Weights of a small transformer language model: LayerNorm before each block, learned positions.
Each number is 128 + 32 x the weight over its row's rms, rounded and kept within 0 to 255. Layers, rows and columns count from 0. Numbers have three digits each. The size before them is the row's rms in percent of the matrix's.

# up: layer 7 MLP up, 512x128, rms 0.179, rows 112-148, columns 0-31
# down: layer 7 MLP down (transposed), 512x128, rms 0.16, rows 112-147, columns 0-31
up112 111:104124097127159122055121143075133155133082140140128084098173111175132118126141112114141125138103
down112 100:173180134157156127162159154139067071145203049127137156106137116066168124096115166084088118093095
up113 100:115138092181091154172115154135173134127148148150123121156130169202110155117154160153200105062126
down113 094:200173086113103148141136184130108107165110126108175147100127103119129100105212129105144173131128
up114 097:126183150095138091124128174142074127114166071130079153117113121095050092158142110082145058190162
down114 098:079125145131138119192118154123166125102069117161114063130052157153112114113176132075130162150121
up115 093:125099114188088071137121102127165131092122145156105114156111147083126131083100077095116074161153
down115 090:128159141125089139176193094170142165115120185141154119175161143215037132179109154155151185124105
up116 096:093141170157112168156075130131133083166066142089073118107132114168116177176159168111112161127141
down116 103:123153142087114165152108110069109161185131135086146111077108111139172101171093078069146162122148
up117 086:126080069140116108109111140111148146181146147121092088075061148027094114173112122085138172135140
down117 096:110104100086135083116142200147116153126163115158130135095139096098155100095130126095136094122107
up118 105:176080122105157182121198110186154143123125168129150145152145070138099191133076083130162108179078
down118 098:103125167193142055117132104080122136118162100131112078134144131161183135102170162153145179133124
up119 101:099132114126129128150129147065098097188120119114095136129156092118148097155144122182150117099112
down119 103:117140134122093117106120098128073126103132143158130157120107139122135151111082130104157119163107
up120 102:136157089153113114117075107114111187119201082101099118108106131164184185163101141091113175114082
down120 100:137127100111146122130132153124053063116103112129170158157126128129121164173145094105115128166146
up121 110:095165122101217159091080108112100138133112092080143134083118076107074197102153135084154108105165
down121 095:082117137124132150163220122166093094145151173124179099191109075115125049126135142122106159088111
up122 093:138135130121162153112099123101142162131117142104150188111143140078082178157164117165131167124185
down122 097:113115139097201102133187112129114125091150163096118106119194152072093071065095127112129081112091
up123 097:164120177138119139109082147158080160148130167123090154117121066163191143170140130131134117098113
down123 099:142155114153126126125154111182140104131116082102129130153169140141114168139137131133158108115203
up124 098:174149141112084133130087112172140155118108145145071158074115151157101166167179152122162142177147
down124 101:147100135086164128152087095108099104118077130154116146147137110096069133118157098134059105177098
up125 106:132157081050192072142133104131163164117113106121145090148172120131117151105109071064141117115151
down125 106:103117182174158138200175127161144114057142102127098149129119157118105107143141138098102162070138
up126 105:088119062188105137126127117136140145095051122056141161143149148138130086132101140204099098118103
down126 111:139132074138112037164119123106097124160134113114151178126182121225149153159156137139161114060118
up127 102:123095115141101166146097093158136119160105114099099109141138094199131148114083139092098077160159
down127 096:058146109095136143129135120140123117143145160095106171190110141031137116133118164167147194123109
up128 096:216065068095116184134099152064114144089106154085133083165181117129112106071115157144126102143127
down128 095:116101139121090085159154096178137136191164119140073085124164159128134157124078059089134103128089
up129 100:100104076119134121145105155120146142172088153119096183152132133090117092131188147174156066135100
down129 097:179165193143115106135123076120150125128153183163123104161144046126158132181169168107170153147123
up130 100:114135136080093177078131118102098143157088124089151146140091148127114126089083164157101183131128
down130 106:110130130126151121112114187087146167127133162142077181149128099104139135101158093123133061124171
up131 113:126094093160096133098131106140088168195156131117076078123164176089161141133151096115171104145134
down131 103:053178156140113093104157164136096128193137157111084179136073086174083162127142079143114155067137
up132 085:104118089083123098098123112157108158075159141158171149178099139121129138130147149134084108120165
down132 092:107136098086159118047084155127136109118127150127131147096137107143111122150132164147164068098158
up133 112:153151081157106181118134115189079147094131126086110081128123082133149108089100118127101093170156
down133 106:123123178157114098183168088120114116159139149118161118123131160140101148147144153077121113151107
up134 109:151154130120094118105126155113119124210122175142131133094115154131130120149144145124181129117117
down134 097:123168171100130169082098085153142086087101126180067134174164133198126148188089128137134097140156
up135 071:096170114170161153103106086141121152167137140087102125099152159101118173122104153210110129131170
down135 073:107130140131201172123133166126110101110074129137137131172127103119162110073224145163094089140138
up136 116:189195152102105165146110120108157163078122176087054093088119139137091113146133112091148177142102
down136 120:113124151146136094135178133154177125155120084136070121154126125158133156162117118149150093112159
up137 100:127121138152095102123118129150179168107160175119067121179135086117106134138114139071131114113107
down137 102:086114122126193163072137144090061092104139092186155133136196148069158089147078102159182139129082
up138 086:136158131104113189138147138115115132117109144172139121155157135145106178170123095143129070148043
down138 084:132092201172123140113089146156141129136117138136136138058107181107101119097132115151121175145136
up139 102:148080195118088193076149101188108160161111173047110098110060136124168118135141143089127108148181
down139 089:086175089151137108102118049140105128078128108120087143131107132111094109097139186125175129077187
up140 102:103142173084130173120098102134183163106130090103100157157069134108135100174089162159176104082103
down140 098:102128088132114082126136158150085100193121104177131134122121161062131165194093091175185083166086
up141 089:123130107110159127104114095141149101157134131173102108102105180136055144123122081183095068056140
down141 097:097085142128124105155173080163163150097105141164133176139098114150089122121112089160102150085145
up142 100:178139066173143154207082134141157140158091126152116143136137118116118118134049149159119109178156
down142 100:140140108127130110142214086087092161162120139092137112191101115157104128100148113189113140097082
up143 119:210115079114114099119128110117099122164185149130154067145139156145136122136162101160151154129098
down143 114:086141124169154107166105127170099118172120167154163114095096176127128048178159172090108180108149
up144 108:082094120146108118138151135124164135127122135124082134149163133130114104191143126081151110102177
down144 107:132115105110106138118134097126107113140129112146108227127177170134178108113124110137109109180094
up145 095:092101167124150131164150151122146148127097116145084089128147070149098109140129101094073109104169
down145 087:127130166109106127062176115105116160117098125127131122170122123126137163119091146153143066170153
up146 089:119125125094137106169101122149104144104189100164197124138155187119118165147152148149101097108133
down146 089:139108162146177135159149148156100146180115130077219194121159173124157119095119161108149113164103
up147 094:120091098132157084127124104190118154137103108133136124110089135110119128131109112149127111115135
down147 102:091086147112146088148156160190123144147158131110124182143070126157176097121130089133131088102134
up148 096:116159127123093167197138139143120139104146144105175156073093085083146158198183130162163130109136